From a checkpoint of a small transformer trained on Wikipedia: width 256.
Each number is 128 + 32 x the weight over its row's rms, rounded and kept within 0 to 255. Layers, rows and columns count from 0. The size above them is the row's rms in percent of the matrix's.

# layer 5 attention key, 256x256, rms 0.145, rows 101-127, columns 0-127
size [ 93  90  94  98  99  91 106  92 102 103  98  98 101 107 103 101  98 104 107 103 108 110 110 106 100 115 112]
[[ 73  73 174  87 169 153  82 158 123 143 164 150 113 117  95 199 117 154 105 108 117 188 103  92 119  92 207  89  93 137 164  83 102 155  98 156 157 144 141 107 126 126 205 141 110 152 101 119 131 113 161 109 130 128  71  94 123  97 132 168 134 187  41  88 128 172 122 158 106  85 136 101 197 126  97 150 137 121  77 138 132 118 128 127 125 169 134 142 158  89 125 133 100  99  62 108 176  57  91 141 150 104 118 148  93 128 108 102  77 166 189  51 134 115 142 137 166 143 103 139  83 178 125 186 146 166 122  90]
 [131 112 125 123 132 148  90 104 171 140 138  68 140 171 126  94 105 154 123 120  77 131  69 191 121 146 150  66 153 126  99  90 109 149  92 153 179 185 165 144 132 102 120 118 101 104 126 121 136 163 154 109 101 147 108 213 124 183 154 109 143  93 142 173 163  70 139 132 156 121 136 137 151 117  85 105  88 182 146 161 197 199 112 134 122 146 166 179 115  86 148 145 140 139 104 125 154 142 106  90 152  83 120 150 155  92  49 173  92  97 109  95 230 153 142  99 143 170 128 150 143  78 115 168 174 126  86 110]
 [ 84 105 122  88 147 155 129  98 207 123 157  81  98  49 100 119 111 178 164 192  60 118 164  91 145 129 120  81 162 101 124 171 116 134 135 146 103 151 147 112 167 119 114 144 117 166 135  94  90 108 117 157 145  93  65 134 130 161 134  80 114  56 196 134 106 125  73  85 101 113 125 115  91 130  97  87 190 170 130 140  86 191 159 141 174 104 113  83 108 124 134 146 128 208 181 100  74 183 108 145 123 112 131  99 110 123 103 105 159  80 154 141 201 112 145 183 142 126 131 118 126 123 197 135 112 102 147 108]
 [172 111 101  99 131 140 112  98  84 185 129 122 142 118 117 103 163 108 106 204  90 160 141 116 148 136 117 137  88 112  87 126 151 124 165 157 168 143 103 146 114 154 131  90 161 130 123 103 112 109 116  96 195 103 102 111 126 139 171 107 163  97 166 105 102 157 157  88  81  94 174 102 167 152 154 124 118 114 139 194 150 174 180 163 160 102 169 161 103  78 110 118 100 126 182 141  48 152 113 111  78 128  79 105 139 102 138 138 122  80  45 115 123 143 152 144 175 113 182 131 113 152 136 137 116 116  90 125]
 [100 105 175  98 132  61  70 144 107 168 181 168  76 156 121  79 128 226 150  99  74 140 156 115 168 189 155 139 109 180  96 131 135 177 123 107 152 151 122 120 127 106 129 149 103  91 133 160 137  74 156 145 104 146 140 157 162 161 166 118 172 168 108 189 135  62  62  86  99  93  96 164 175 197 136 116  96 116 137 141 143 140 170 103 153 171 184 131 154 136  90  91  86  72 107 181 123 140 154  59 112 129  91 145 135 169 110 153 129 105 142 151  87 135  90 164 143 143  60  97 153 190  92 118 150 168 128 128]
 [ 80 166  96 119  74  51 152 129 104 116 130 110 185 208 126 106 115 146 139 116 133 135 131 187  94 125 162 148 127 147 133 141 120 130 135 126  80 164 173 152 157 138 105 122 146 108 157 105 106 147 179 202 103 114 165 125 166 148 162 173 123 108 146 120 165  64  82 132  68 188 125 153 130 160 147 107 125  98 136 104 114  88  90 170 143 160 137 142 134 202 156  99  72 128  96 127  94 165  92 140 167 108 143 108  92 126 202 109 130 144 175 140 147 177  98 112  58  55 147 111 141 116 142 118  90 197  90  76]
 [136 150  71  55 125  86 157 131 121 105 136 156 115 152 112 137  97  72 132  60 155 130 112 189 102  93 109 119 171 126  98 153 136 135 100 141 130 142 119 111 180 144 134  88 233 175 102 115  93 128 165 154 141 168 139 151  95 127 126 120 144  92 142 153 134 113 126  86  49 113 135 174 136 101 125 138  72 135 207 123 109 106 120 169 132 143 150 115 164 161 108 119  48 120 198 124 140 182  96 207 127 127 142 129 124 140 136  87 102 129  99 143 176  82 164  61 101 144 145 115 142 105  86 127 134 135 133 141]
 [125 134 184 115 139 113 116 136 110 142 122 158 130 210 199 139 102 180  84  97 162 128 143 148 127 140  79 152 165 110  93 130 132  91 171  98 136  91 110 133 112 109 155  94 119 108 154 181 124  98 147 142 190  66 136 171 169 123 125 100 122  95 145 143 103 128 147 199 156 139 146 113 117 147 110  62 141  72 153 112 143  96 136 131 172 173  99 116 125  98 119  74 111 163 180 146 144  98 121 166 199 179 121  85 133 156 129 111 150  96 131 128  77 148 104 152 109 106 134 100 152 153 112 144 135 126 180 155]
 [136 135 143  87 203 141 111 156 166 162 158 113 144 174  99 130 129 159 134 158 164 162 147 108 171 173 176 118 151 136 128 120 113 127  79  97 106 172  73 132  93 159 105 111 145  71 106 163 102 146 115 136 139 103 130 142 122 101 165 207 144 141 117  83 124 129 145 143  81 164  91 157 166 128  89 115 140 175 112  86 118 133 142 100 173 117 130 117 154 127 124 122 166 101 101 142 149 127 137 176 169 104 132 150 144 130 132 107 142 185 182 103  58 116 144 185 153 108 161  60 206 140 104 140 137 118  92 154]
 [ 85  99  83 138 153 136 123 127 108 175 129 165 173  83  42 138 162 113  82 162 147 105 184 125 163 116 134 164 111 165 125 111 127 101 117 148  92 150  75 132 133 142 139 133 138 105 160  79  88 154 141 141 133  71 187  56 171  71  97 158 143 177 145 131 178 169 136  72 121 153 150 108 157 137 201 187 102 126 136 132 171 111  78 146  99  84 173  98 127 120 165 143 123 136 110 186 130 100  97 146 113 134 119 111 156 156  36 135 112 169 167  90  93  81 141 102 184  74 130 120  91 149 153 117 165 141 137  99]
 [146 155  60 151 162 137 123 111 140 106 142 159 129  91  66 128  82 158 130 121 161 138 144 111 107  92 150 143 122 139 153  94 127 125 146 140 129  97 109 124 112 175  54  78 135  76 157 159 116 141 135  87 144 118 148 136  97 109 116 180 144  84  78  90 134 104 155 182 112 209 107 118  86  90 159 135 139  95 116 118 136 150  87 165  96 133 151 163 101 123 106 161 120  85  94  66 135 127 167 129  60 113 129 141  75 134 139 136  90 116 158 134 135 116 164 110  73 178 169  73 154  82 104 117  88 192 103 130]
 [129  95 182 181 104 151 147 163  99 146 138 178 114  54 178 168 118  90 165 122 101 203 103 116 126 132 148 123 152 140 153 126 139 175  78 152 165 136 136  53 131 103 140 130 182 108 116 164 114  90  96 127 110 150  71 118  94 129 106 163 103 137 150 105  97 152  75 150  57 116 123 102 165 168 145  91  83 112 153  94 140 184 148 166 180 137  82 149 164  79 171 125  67 134 115 218 137 148 178  88 105 147  72 131 111 138 137 154  85 100 170 142 143 125 136 149 177 162 164  96 114 140 163 134 102 191 181 154]
 [ 35 138  86 103 215 144 112  72 106 104  96 157 171 130 157  83 182 212 153 153 120 118 126 105 124 127 112 187 160 156  81 123 175 178  99  66 103 118 144 107 101 122  90 113 170 127 181 119 157  82 132 108 150 106 152 152 159 135 122 136 120 158 134 137 102  94 122  99 131 102  90 111 159 175 139  90 113 128  94 124 114 113 154 118 149 190 148  93  75  88 159 117 109 115 172 172 162 157 139  66 136 102 159  81  91 134 140 173 139  93 126 164 119 144 140 135 106 155 203  97 166 159 124  88 161 140 125 130]
 [156 175 230 161 124 119 123 103 169 128 105  84 150  92 116 165  63 142 144  87 129 150 113  91 144 119 157 170 123 119 119  99 132  94 138 115 184 100  73 117 121 190 108 140 159 131 140 123 125 154 207 148 144 131 124 116  81  91 127 143 116 101 123 106 108 119 145 133 151 116 138 145  53  97 128 106 155 149 131 140 112 139 120 184  53 113  83 181 137 132 171 164 113 160 108 154 163 112 152  69 150 196 145 206  75 134 111 117  61  93 129 111 105 146 119  70  54 125 143 188  50 146 194 147 124 104  79  98]
 [163 123 162 161 155 141 154 153 123 112 158 163 166 140  87 165 147 179 101  52 113  91 114 180 151 155 130 116  83 137 113  64 141 122 101  94 182 142 100 118 123  73 152 162 156  96 134 110 135  83 191 122 115 148 211 140 204  96 148 132  93 166 168 160  87 135 118 151 170 108 119 141 142  83  74 126 128 131 173 112 143 168 125  92  78 133 135 152 166  91 149 147 141 149  59 130 141 155 116 139 140 142 110 172 127 154  69 122 104 119 100 127 181  83  84 102 171  96  65 133 135 155 153 127  42  79 106 103]
 [129 144 140 115  35 133 167 185 139 135  64 138 173 139 193 129  87 116  95 110 101 163 123 138 144 159 152 170  43  82 134 129 107 134 103 121  78 113 191  78 139 160 135 122  86 120 191  93 130  58  69 117 105  70 124 165 165  95 114 138 106 137  68 138 183 167  88  86 160 187 120 112 141 101 142 185 100 134 135  79  93 133 125  87 154 144  99 127  81 124 126 101  98 130 141 138 196 105 167 100 131 114 186 126 178 170 112 132 157 126 128 141 126 167 120 149 126 141 148 103 142 124 101 127 148 169  58 118]
 [174 106 105 116 223 106 169 111 150  49 150  91 150  78 134 128 140 164  78 184  97 138 138 112 124 165 145  43 146 114  75  78 140 120 110 113 102 149 128  90 138 145 129 129 163 132 184 108 164 125 172 135 151 118  81 114 128 128 119 136  99 121 173  81 112 115 139  67 109 135  83  96 142 100 147 128 103 126  98  97 120 141 122 142 139 100 114  62 177 118  85 136 146 126 122  99 110  90 132 129 112 144 157 149  98 167 142  93 121 127 139 134 138 106 153 108 107 161  77 168 137 140 104 185 130 113 143  70]
 [107 205 216 156 101 105  80 180 189 125  95  75 147 153 120 147 142 146  87 105 168 134 100 150  84 137 100 126 159 117  83 147 137  42 135 126  86 122 100 129 113  71 168 115  85 131 139 107 176  94 113 126 147 140 147 128  67 110  92 109 194 119 125 150 139 115  82 122 163  74 159 172 122 119 123 115 142 142 157  53 199 143 130 109  99 143 136  58 136  79 148 157 144 151 103 150  99 102 109  91  90 144 131 106 123 143 111 131 100 114 119 161 152 102 116 176 183  96 133 156 155 174 107 170 153 123 217 126]
 [139 115 160 102 157 170 147 130  46 161 167 113 197 154 131 168 129  75 147 177 121 133 148 104 147  55 138 187 145 121 137 109 100 105 126 119 145 121 150 183  96 136 146 119 127 138 143 125 144 127 172 128 154  90 119 109 158  97 119 149 132 150 172 160 131 151 123 100  84  79 123  99 132 191  48 133 139 133 141 110  59 157 162 150 145 143 145  99 155 184 141 181 137 142 152 144 106 140  81  95 142 153 146 124  86 107 137 120 188 107 170 130 124 162 124 188 114 114 141 152 147 114  80 142 241 128 151 133]
 [167 143 156 117 158 150  89 116 176 113 160 145  91 118 139 124 157 117 106 159 160 150  26 122 132 112  82 152 142 139 179 113 149  91 132 119  78  88  93 163  64  96  17 157 134 110 126 198 107 144 131 103 180 103 102 117 142  94 112 179 139  61 122 138 112  96 147 125 163 137 111 114 103  98 143 107 176 114 114 139  98 189 101 151 133 105 118 104 124 120 109 150 153 243  98 102 138 114 106 185  88  94 167 176 140 172 137 160 132 136 109 109 150 102 123 154  97  93 140  68 133 127 104  88 115  99  96  95]
 [134 151 117 135  89 155 113 170 122 137 118 122 151 168 160  63 111 129  95 158 151 117  87 137 126 112  92  86 167 126  99 132 128 135 157  98 127 192 146 205  76 152 155 113  97 118  74 186 166 163  73 122 173 165 137 106 129 122  76 115 155  92 176 140 167 146 112 137  73 115  84  93  97 161 150 197 114 101 139 102 137 134 114 124 139 129 138 172 181  98 115 113 115 120  59 122 129 126  93 113 127 158 112 145 107 124 144 174  82  99 114 132 112 129 166  57 154  70 161 169 110 146 117 173 137 115 178 125]
 [143 103 155  92 108 117  96 157  94 130  88 126 142 142  80 146 134 152  98 116 105 108 114  94 150 159 138  89 113 137 132 157 122 157 129 159 146 113 107 181 124 144 128 115 157 195  85 149 118 123 110 182 112 149 107 163 126 157 159 165 103  87 119 127  84 107 148  68  90 139 147 106  95 112 157 159 103  85 167 132 131  95 107 139 135 101 136 111 145 181 103 106 101 156 148 158 140 163 174 120 109 169 179  44 102 140 194  85  89 117 132  99  89 238 107 138 119 135 152 137 155 144  67 125 147 173  63 136]
 [139 161 115 153 137  86 125  68 123 161 146  75  97  69  98 170 162 172  98 171 133 158  94  86  67 169  86 189 170 219 134 117 144 130 147 120 153 169  83 110 106 109 100 123 136 194 102 172  95  96 101 117 139 151 157 106 134 161 118 107 163  99 189 147 140 155 135 154 115 136 124 113 118 131 154 129 116 145 113 163 134 151 155 108  93 107 126 174  96  66 120 107 218 150 171 139 116 129  91 113 167 163 195 209  87 105 190 178 154 132  94 114 114  95  65 172 131 144 125 157 132 119 155 168 106 110 117 124]
 [119 180 134  86 105 115 124  31  99 144  87 146 102 138 107 123 188 171 122 140 135 173 114 142 167  77 168 172 139 157 141  92 105 141 165 113 106 167  85 114 142 166 148  86 149 167 124 155 142 148 118 116 119 132 106 105 125  97  92 131 151  94  10 123 117 138 124 104 141 156 130 150 127  83 162 134 185  64 130 123 134  73  71  97 147 171  93  74 129 138 190 128 141 122  98 183 108 119 138 131  83 212 119 120  85  94 136 167  91 156 117 109  73 119 131  67 147 148 153 146 135 165  83 112 180 132 117 134]
 [174  74 144 162 125 105  74 174 129 145 123 111 101 123 129  93 140 111 168  88  80 105  99 104 105  89 120 151 137 142 138  81 151 127 139 126 157 143 133 153 101 178 158 166 115  91 129 105 135 151 106 119 183 124 156 159  85 164  80 138 153 157  77 111 125 135 118 203 144 149 138 149 159 107 172 146 154 150  86 141 117 159 134  88  87  86 163 111 142 170 126 116 163 121 106 153 145 156 128 120  90 121 124 180 147  75 164  83 131 103 170 105 122 161 177 153  92 110  86 130  71 140 123  70 118 162 144  91]
 [128 203 161 207  77 100  98 127 154 129 156 127 103 126 126 119 143 121 180  89 173 172 112 116 105 128 128 150 134 184 144 125 155 114  98 151 176 158 104 121  97  82 141 131 150  83 160 131 119 102 177 156 144  74 120 139 113 161  67 101  95 104  96 127 132 145  91 146 101 129 111 114  46 161 131 129 147 113 125 147 114 150 139 145 154 146 132 108 145 137 118  91  47 117  70 128 116 124 144 138 160  99  62 170 146 115 155  92 211  94  99 118 134 130  56 171  92 100 107 115 146 105 127 138 135 162  87 116]
 [128 108  95 151 128 175 186 140 135  97 177 133 124  86 138  88 119 132 167 108 131 178 121 130 110  99 138 126 135 112 199  47  97 180 133 128 128 112 168  50 146 170 144 170 140  85 174  37 118 169 171 132  68 153 131 127  82 165 142 142  97 180 111 128 122 132  93 152 173  99 195 119 141 154 107  95 113 103  90 147  97 111 126  89  72 134 104 156  67 127 127 122 123  85 128 141 116 153  86 119 104 145 152 165  95 117 154 137 170 179 152  80 170 129  98 114  89  96 146 101 145 128 143 194  61  98 119 164]]
# layer 5 attention query, 256x256, rms 0.151, rows 102-127, columns 0-127
size [ 83 100  88 103  87  95  96 106  92 102 100 111 103  99 100 100 112 102 102 103 116 106  96 100 111 104]
[[169  74 172 149 136 112 182 149 129 109 103 181 188 118 167 138 150 185 121 162 156 187 155 108  97 121 115 116 148 154 131  46 129 183 114 147  81 140  77  80 147 166 142  75 170 105 142 148 190 164 100 162 141  72 148 155 111 119 141 144 159 150 155  98 104  70  85 153 123 171 137  95 112 130 104 127 105 113 135 163  92  97  98 122 136 147 165 140 145  94 151 138 110 129  85 119  67 209 150 121 151  90 124 155 181 139 164  68  77  13 140 188 123 188 139 141 123 193 154 124 140 102 168  96  46 124  87 157]
 [122 153  99 111 145 150 130 104 126 126 152  79 163 145 137  93 135 109 117 133  92 105 113  92 162  91 156 116 117 146 149 143 121  84 120 177  69 155 124  75 101  86 185 208 149  75 109 124 109  91 144 179 141 150 160 138 172 127 116 167 160 109  90 141 134  99 132 120 158 145 127 131 115 151 122 105 177 130 145 154 181 173 100  85 135 141 153  57 163 133  90 150 156 114 123 103 143 132  77 106 114 129 118 151 112 137 117  93 121 129 191  93 129 105 171 121 164 132  72 181 146 116 110 164 110 113  98 139]
 [132 145  95  88 123 108 127 111  92 182  83 120 172 185 110  90 152 133 138 115  99 115 146 120 170 104 164 129 139 165  96 162 134 113 167  36 157 129 118 105 129  90 149 204 132 123  92 121 109 100 106 147 133  94 162 120 125 120 144 159  97 153 192 170 136 104 136  96 147 106 150 163 112 122 174 110 146 118 152 142 168 156 170 134  98 148 133  95 115 107 110 148  91  92  90 108 153 120  82 151 163  93 162  98  92  88  79 204 165 119 136 112 163 133 142 152 186  97  69 155 125 137 170 190 139 177  99 154]
 [129 126 127 123 162 159 143 147 139  83 127 117 113 116 100 180 155  98 100 178 153  79 145 106 121  59 108 139 121 136 126 155 123 110 193 123 161 143 140 112  70  80  91 134 169 182  80 113 155  71 138 146  87  80 120  45 120  93 118 152 106 142 167 184 128  71 135  62 177 162 133 101 105 155 135  33 154 137 118 143 165 173  93  97 203 136  79 100 135 171 131 130 126  95 182  87 166 136 132 118 207 129 143 150 115 144  93 163 168 126 164 122 185  66  76 152 103  87  81 111  98  94 182 147 116  94 109 101]
 [105 208  93 137 146 109 106 117  96 180 114 107 134 140 120 142  86 102 113 113 117 132 162 173 100 106  95 133 185 152 190 164  73 159 155  75 137 133 127 162  86 122  82  95 141 175 163 160 126 102 129 166 108  81 116 117 146 120 161 103 177  82 128 151 130 143  45 131 133  98 116 158 104 101 166  85 155 122 108 147 134  90 150  96 205 144  73 118 106 123 138 111  95 134 147 133  74  59 121 145 157 111 152 109 114 114  90 161 116 127  89 133  99  80  93 154 123  96 124  89 161  86 122 111 165 120 136 151]
 [161 112 121 107 177 144 131 141 121 136 123 153  95 129 126 103 139 155 117  58 160 110 130  83 150 149 161 112 119 151 104 123 130 128 106  87 197 152 185 105 105 149 156 216 139 134 151 190  47 117 168 164 140 153  99 122 127  87 126 156 116 137 171 157 195 190  87 104 176 109 218 131  89  88 157 170 167 116  67  79 131 135 111 138 154  96 134 118 114 110 132 180 140 105 167  86 135  65  89  79 134 188 177 110 137 132 130 157 153 138 132 131 107  78 157 112 132  98  82 130 117 125 182 170 152 109 155 123]
 [111 162 171  87  68 135 112 145 138 197 166 182  75 164 163 129 158 122 139 149 164  70 161 171 119 102 131  84 116  22 110 118 130 177 149 144 115 126 131 149 136  85 101  58 115  99 158 169  93 161 164 108 142  58 154 164 143 155 120 105 139 126  53 106 141 132 131  87 104 199 133 102 161 148 174 174  93 139 169 135 171 172 139 154  79  95 113 102 133 155 123 145 140 139 124 135 179 148 122  96 168 113  86 123  93 134  75 103 194 133 186 109 150 205 128  98  82 136 113 123 155 181 124 152 128 106 119 148]
 [124 154  95 203 178 152 147 100 106 104  92  59 174  82 138 138 173 134 110 171 129 215 156 118 133  89 156 104 123 138 141 133 112 139  96 152  93 137 131  65 116 104 132 122 137 168 113 149 131 119 148 111 172 136 140 134 188 135 111  99 102 106 114 152 108 101 161 183 164 155 115 163 134 119 140  87 193 146 173 142 194  87  95  95 125  84  97 144  82 156  79 114 183 133 131  96 179 172 104 118 130 171 138 172 143 142 147 104  99 103 139 136 136 129 109 134 157 113 131 122 107 149 128 153  69 127 144 106]
 [110 147 106 127 102 125 123 130 131 137 122 108  92  92 113 126  96 119  80 195 168 134 115 160 144 131 100 149 106 157 129 168 114 110  94 179 158  80 169 135 153  87 129 167 128 103  50 132 120 125 190 143 130 189  95 112 147 120 168  88 138 129 145  97 115 144 111 118 158 100 158 139  82 130 152 124 201 109 175 152 117 158 131 164 149 122 115 149  44 116 115 109 126  96 124 164  89 101  76 116 169 132 164 149 141 182 103 174 152 199 111 162  90 149 113  85  87 103 127 164  83 176 101  95 161 118 146 133]
 [108 135  94 100 110 141  96 116 141 107 100 117 149  43 125 140 180 160 117 136 129  85 144  95  90 173 164 139 139 121 118 102 143 171 195 107 173  57 120  98 170 119 126  94 125 137 187 134 195 177 120 143 141 165 151 112 151  72 201  54 129  68 118  88 123 117 145 136  75  88 107 187 146 126 146 102 168  93 150  96 156  91 167 174 129 116 110 154  81 116 171  85 146 145 129 139 104 106 142 117  96 132  95 202 147 111  97 130  97 152  63 139  52  70 117 156 175 132 158  55 209 132 106 113 117 186 169 109]
 [122 141 117 146  69 105 165  85 120 137  86 167 142 131  94 143 152 127 111 155 192 124 134 157  90 163  75  97 109  55 179 118 126 144 157 145  42 105 132 129 140 157 116  96 114 101  83 101 158  53 143 116 156 170 118  76 141 137 129 134  54 178 133 104 129 133 161  81 160 137 108 116 101 136 127 185 167 126 111 128  71 113 143  94 101  37  61  85 145 143 139 111 149 123  97 111 116 135  60 149  90 118 113  81  80 142 134 162 134  85 141 171 198 161  74 146 174  69 106  97 134 120 180  78 175 148 142 105]
 [143 125 172  68 136 171 132 105  75  88 111 103 134 179  43  99 139 154 129 117 130  62 161 154 157  85 114 133 102 104 166 102 114 115  96  89 181 142 122 170  73 147 120 135 125 149 109 178 197 148  43 114 169 115 145  96  98 133 137 142 136 151  93 161 112 134 123 182 130  68 163  76 151  90 100 171 175 105 198  91 151 156 110 151 183 153 139 120 118 172 191 116 158  80 130 104 120 131 145 157  95 133 136  91 125 123 141 149  96 126 130 102 130 127 116 148 130 115 126  99 102  88  80  85 108 143  99  68]
 [128 126 115 109 132 175 169 138 115 126 150 100 128 127 154 145 112 125 147 155  89 143  97 110 159 141 130  53 138  76 159 149 167 115 128  62 134 128 126 109 134 114 222 188 129 138 128  99 130 144 106 132 135 183 111 120  92  69 164 120  67 125 143  82 124  88 141  76 154  77 173 140 141 143 161  61  78 120 144 166 120 148 112 132  94 145  77 113  75 118 121 110  98 164 142 153 130 125  95 170  90  74 184 162 109 106 132 155 173 140 136 150 146 131 191 152 145 103  96 132 177 123 159 107  89 136 111 140]
 [153  91 164  99 123 102 147 184 151 152 145 178 144 117 120 142 123 122 137 124  76  78  84 120 127 175 110  87 149 111  86 136 194 205  70 126 118  98 133 146 152 171  69  76  80 113  66 160 158 168 103  96 103 173 135 130 128 152 139 194 133  89 148 134 117  88  82 167 127 136 145  91 167 138 135 190 127 144  98  77  99 123 124 113 175 122 122 145 113 111 112  77 145 163  73 140  83 160 146 113 176 135 127 123 153 112  61  89 105  87 112 189 105 149 145 143  82  91  69 149 114 144 129  95 149  82  86 106]
 [127 172 168  98 160 116  91 107 109 166 143  99  57 121 129 191 107 108 132  91 173  82 147 167 184 131  62 184 202 128 133 125 134 121 153 115  74  96 100 150  55 143 141 105 133  69 152 134 130 152 159 127  61 150 182  94 128 109 119 150 168 110 115 159 136 181 121 160 126 132 155 130 131 168 105  82  93  95 150 107 124  96  90 147  93 174 157 100 111 152 133 123 172 136  94 166  79 121  96 145 159 162  96 173  79 115 137 181 128 141 117 139 150 171  71  95 174 113 125 107  81 158  86 125 125 143  99  86]
 [137  78 146 105 129 124 103 113 119 105 179 134 117 130 113  99 147 116 139 125 137 159 126 172 137 150 185 105 132 151 157 108 147 175 115  67 118 137 112 163 185 145 138 104 132 165  96  73  94 184  79 171 134 177 144 146 174 173 118 130 138 137  43 113 136  96 100 127 136 122  96  82 122 164 133 135  78  73  93 152  68 122  64  86 143  84 163 117 103 130 121 101 195 157 176 136 154 136 118 104 114 169 111 128 112 135  88 119 125 157 118 124 178 133 111 141 106  98 115  88 134 158  68 106 123 163 144 161]
 [139 136 161 107 154 108 140  95 118 105 151 123 104 151  91 152 187 149 116 168 161  88 186 117 167 120 127 115 122 103 107 105  86 198 132 146 131 119 126 191 120 198 158 118 167 160 128 101 123 212 113  94  62 144 163  74 177 134 166 107 144 130 143 145  58 176 101 119 106 168 116 119 105 148 119  73  71 101 125  81 157 138 122 130 120 112 166  95 131  92 144 129 103 162 101 146 139 135 147 159 119 108  95  70  78 130 142 106 152 121 155 147 157 126 142 111 102 129 193 210 141  97 129 130 170  38 109 140]
 [ 84  82 101 129 119 159 159  94 110 135 179 128 158 134  83 130 121 118 122 127 104  86  90 107 121 162 169  54 123 101 128 146  95  62 101  87 102 109 123 128 163 140 163 132 109 137  90  78 177 121 153 183 109  75 109  95 132 140  86 101  90  59 157 128 114 154 110 133 125 116 111 126 113  76 132 108 152 141 161 121 144 163 126 145  89 100 129 110 189 104 124 102 105  79  96 133 114  95 114 185 103 170 163 133 183 141 115 148 148 154 124 100 120 113 136  81 122 119  35 178  64 126 115  88 121 174  94 135]
 [144 117 120 119 112 152 132  89 119 102 134 166 163 130 215  58 124 102 179 154 109 115 138 165 168 155 174  74  98 108 150 170 130 139 113 125 137 148 148 112 131 148 189 111 156  97 177 150  95 175 149 183 133 150 214 146 172 151 133 138 111 109  86 115  97  77 104  60  52 160 131 131  83 121 162 173 185  97 135 143 185 113 110 163 148 151 143 130  82 111 160 103 135 102 131 126 100 100 145 149 105 140 149 129 206 139 135 175 120 133 109 130 164 130 141  96 137 149  90 136 114 188 121 179  93 126 148 105]
 [100  96 170 137 151 164 117  60 122 189 161 105 102 128  92 113  98 162 147 116 141 124 161 175  49 130 130  95  85 124 136 133 138  76 160 129 209 123 118 162 138 131 136 120 142 119 103 164 120 161 100  75 108  53 167 116 133 129 129 138 110 133 147 138 130 137 101 135 163 151 208 144  79  71  76 149 154  84 138 146  81 116 147 152  62  97 204 144 129  56 185  77 110 127 120 134 172 124 125 120 136 164 157  88 120 161 206 159 113  85  88 156 116 107 159 124 116 131 105 154 106 154 156 144 141 119 155 114]
 [ 57 113 112 109 133 153  88  59 134  95 115 145 145 131 121 141 129 134 133  60 100 148 162 132 135 126 148  82 128 127  82  86 100  90 130 133 167 129 120 109 119 118 143 128 167 164 191 147 129 119 197  94 138  64 142 189 120 160 103 123 104 123 124 165 197  93 176 137 144 122 115  95  98 152 125 135  95 161 111  97 129 132 134 155 149 135 125 171 156  94 102 126 113  79  28 116 181 133 160 103 157 156 134 187 108 117 118 148  88 181 128 206 133 130 116 102 152 140 123 106 110 167  87 131 195  92 138 127]
 [100 135  90  56 140 136 145  97 154 115 177  83 191 107 142 112 140 112  83 168 138 148 173 117 111 165 102  47 111 145  77 124 139  85 140  86 210 151 111  67 159 127 164 110 118  82 153 140 144 101  80  84 101 161 128 128 178 174 116  90 108 142 128 149 148 102 124 158 178  79 109 139 134  92 120 154  97  97 140 176 127  68 107 125 141 146  93 162 132  93 131 156 157 127 103 135 143 120 103 151 133 100 100  91 158  55 154 109 107 102 166 146 106  79  97 131 138  94 149 118 101 131 120  64 111 116 128 139]
 [104 139 105 166 190 119 128  96 155 149 110 139 182 162 123  88 126 157 144 124 133 134  92 133  57  99 120 164  91  79 138 149 117 140 140 146 150 158 156 179 104  93 143 157 112 117 120 128 100 112 188  74 152 194 102 128 153 105 192  97 121 100  88 161 127 142 114 132 132 122 118 112 151 170  71 207 147 131 152  93 129 171 131 115 139 169 111 112  83 108  97 113 118  93 166 117  90 168 108 115 178 142  87  47 121  95 135 142 200 160 122 116 110 155  70 134 177 108 128 142 167 163 131 152 137 118  60 184]
 [132 190 132 121  92 130 100 160 136 152 110 122  97 110 141  94 120 160 142 165 147 120 100  78  90  93  99 152 105 116 148 152 141 122 122 106 114 108  36 103 133 128  97  83 131 161 138 142 116 148 166 135  63 148 165 128  82 125  92 139  82 118 140 109 187 149 132 186 101  95  52 178  49  39 115 141 138 102 123 106 130 104 156 128 163 156  97 111  90 192  95 105 143 126 134 148 161 190 183 144 135 136 171 137 125 135 153 165  98  48 130 134 214 115 188 159  97 146  66 164 169 135  99  67 198 125  50 131]
 [141 113 130 165  72  85 124 135 101 139  62 114 166 132 136 181 105  55 181 148 168  79 109  68 120 140 105 106 129 188 154 150  93 104 117 130 136  85 145 108  80 111  85 128 149 123 120 112 102 159 111 129  89 118 109 112 166  58 147 139 143 106 160 133 103 105 179  64 179 171 137 136 193 106 146 162  78  94 143 126  85  71 172  83 160 112 113 132 145 122 124 138  80 131 142  94 127 154 118  97 175 125 147 191  90 168 104  88 116  97 118 157 141 124 127 180 107  94 147 110 141 197 107 160 135  93  76 184]
 [131  75  85 154 121 121 140 145 106 164 117 133 130 103 115 161 170 148 114 117 113  83 102 108  98 120 101 111 118 147 163 164 198 113 130 124  96 169 146  94 139 151  79 110 116 132 136  51  92 107 161 136 204 179 126 122 128 173 138 135 161  98 102  80 132 120  56  58 130 131 132  98 133 135 162 129 116 119  81 176 149 108 155  98 114 187 135  70 118 146 140 132  99  79 125  91  77 165 137 137  85 145 143 105 168 120 104 151  89 125 123 101  98  88 117 200  83 120 203 124 100 123 169  83 152 135 163  83]]
# layer 5 attention value, 256x256, rms 0.149, rows 96, columns 0-127
size [111]
[[160  89  50 123 153  74  82 129 120 152 164 115  93 107  88 127 106 151 161 139 151 144 115  88 122  80 112 113 145 146 106 110 126 163 155 177  88  91 163  88 103 136 117 154 179 154 162 115 129 133 116  76 102 170 135 148 131 143 122 140  69 123 146  87 119 202 107  67  86 136 159 149 167 108 184 138 132 182 129  73 123 131  28 114 110 126 129 136 179 106 115 140  97 128 129 180 131 133 147 107 103 159 128 105 120 164 117  75  69 104 168 175 123 146  88 111 121 129 105  69  61 132 131  79  96 134  84 137]]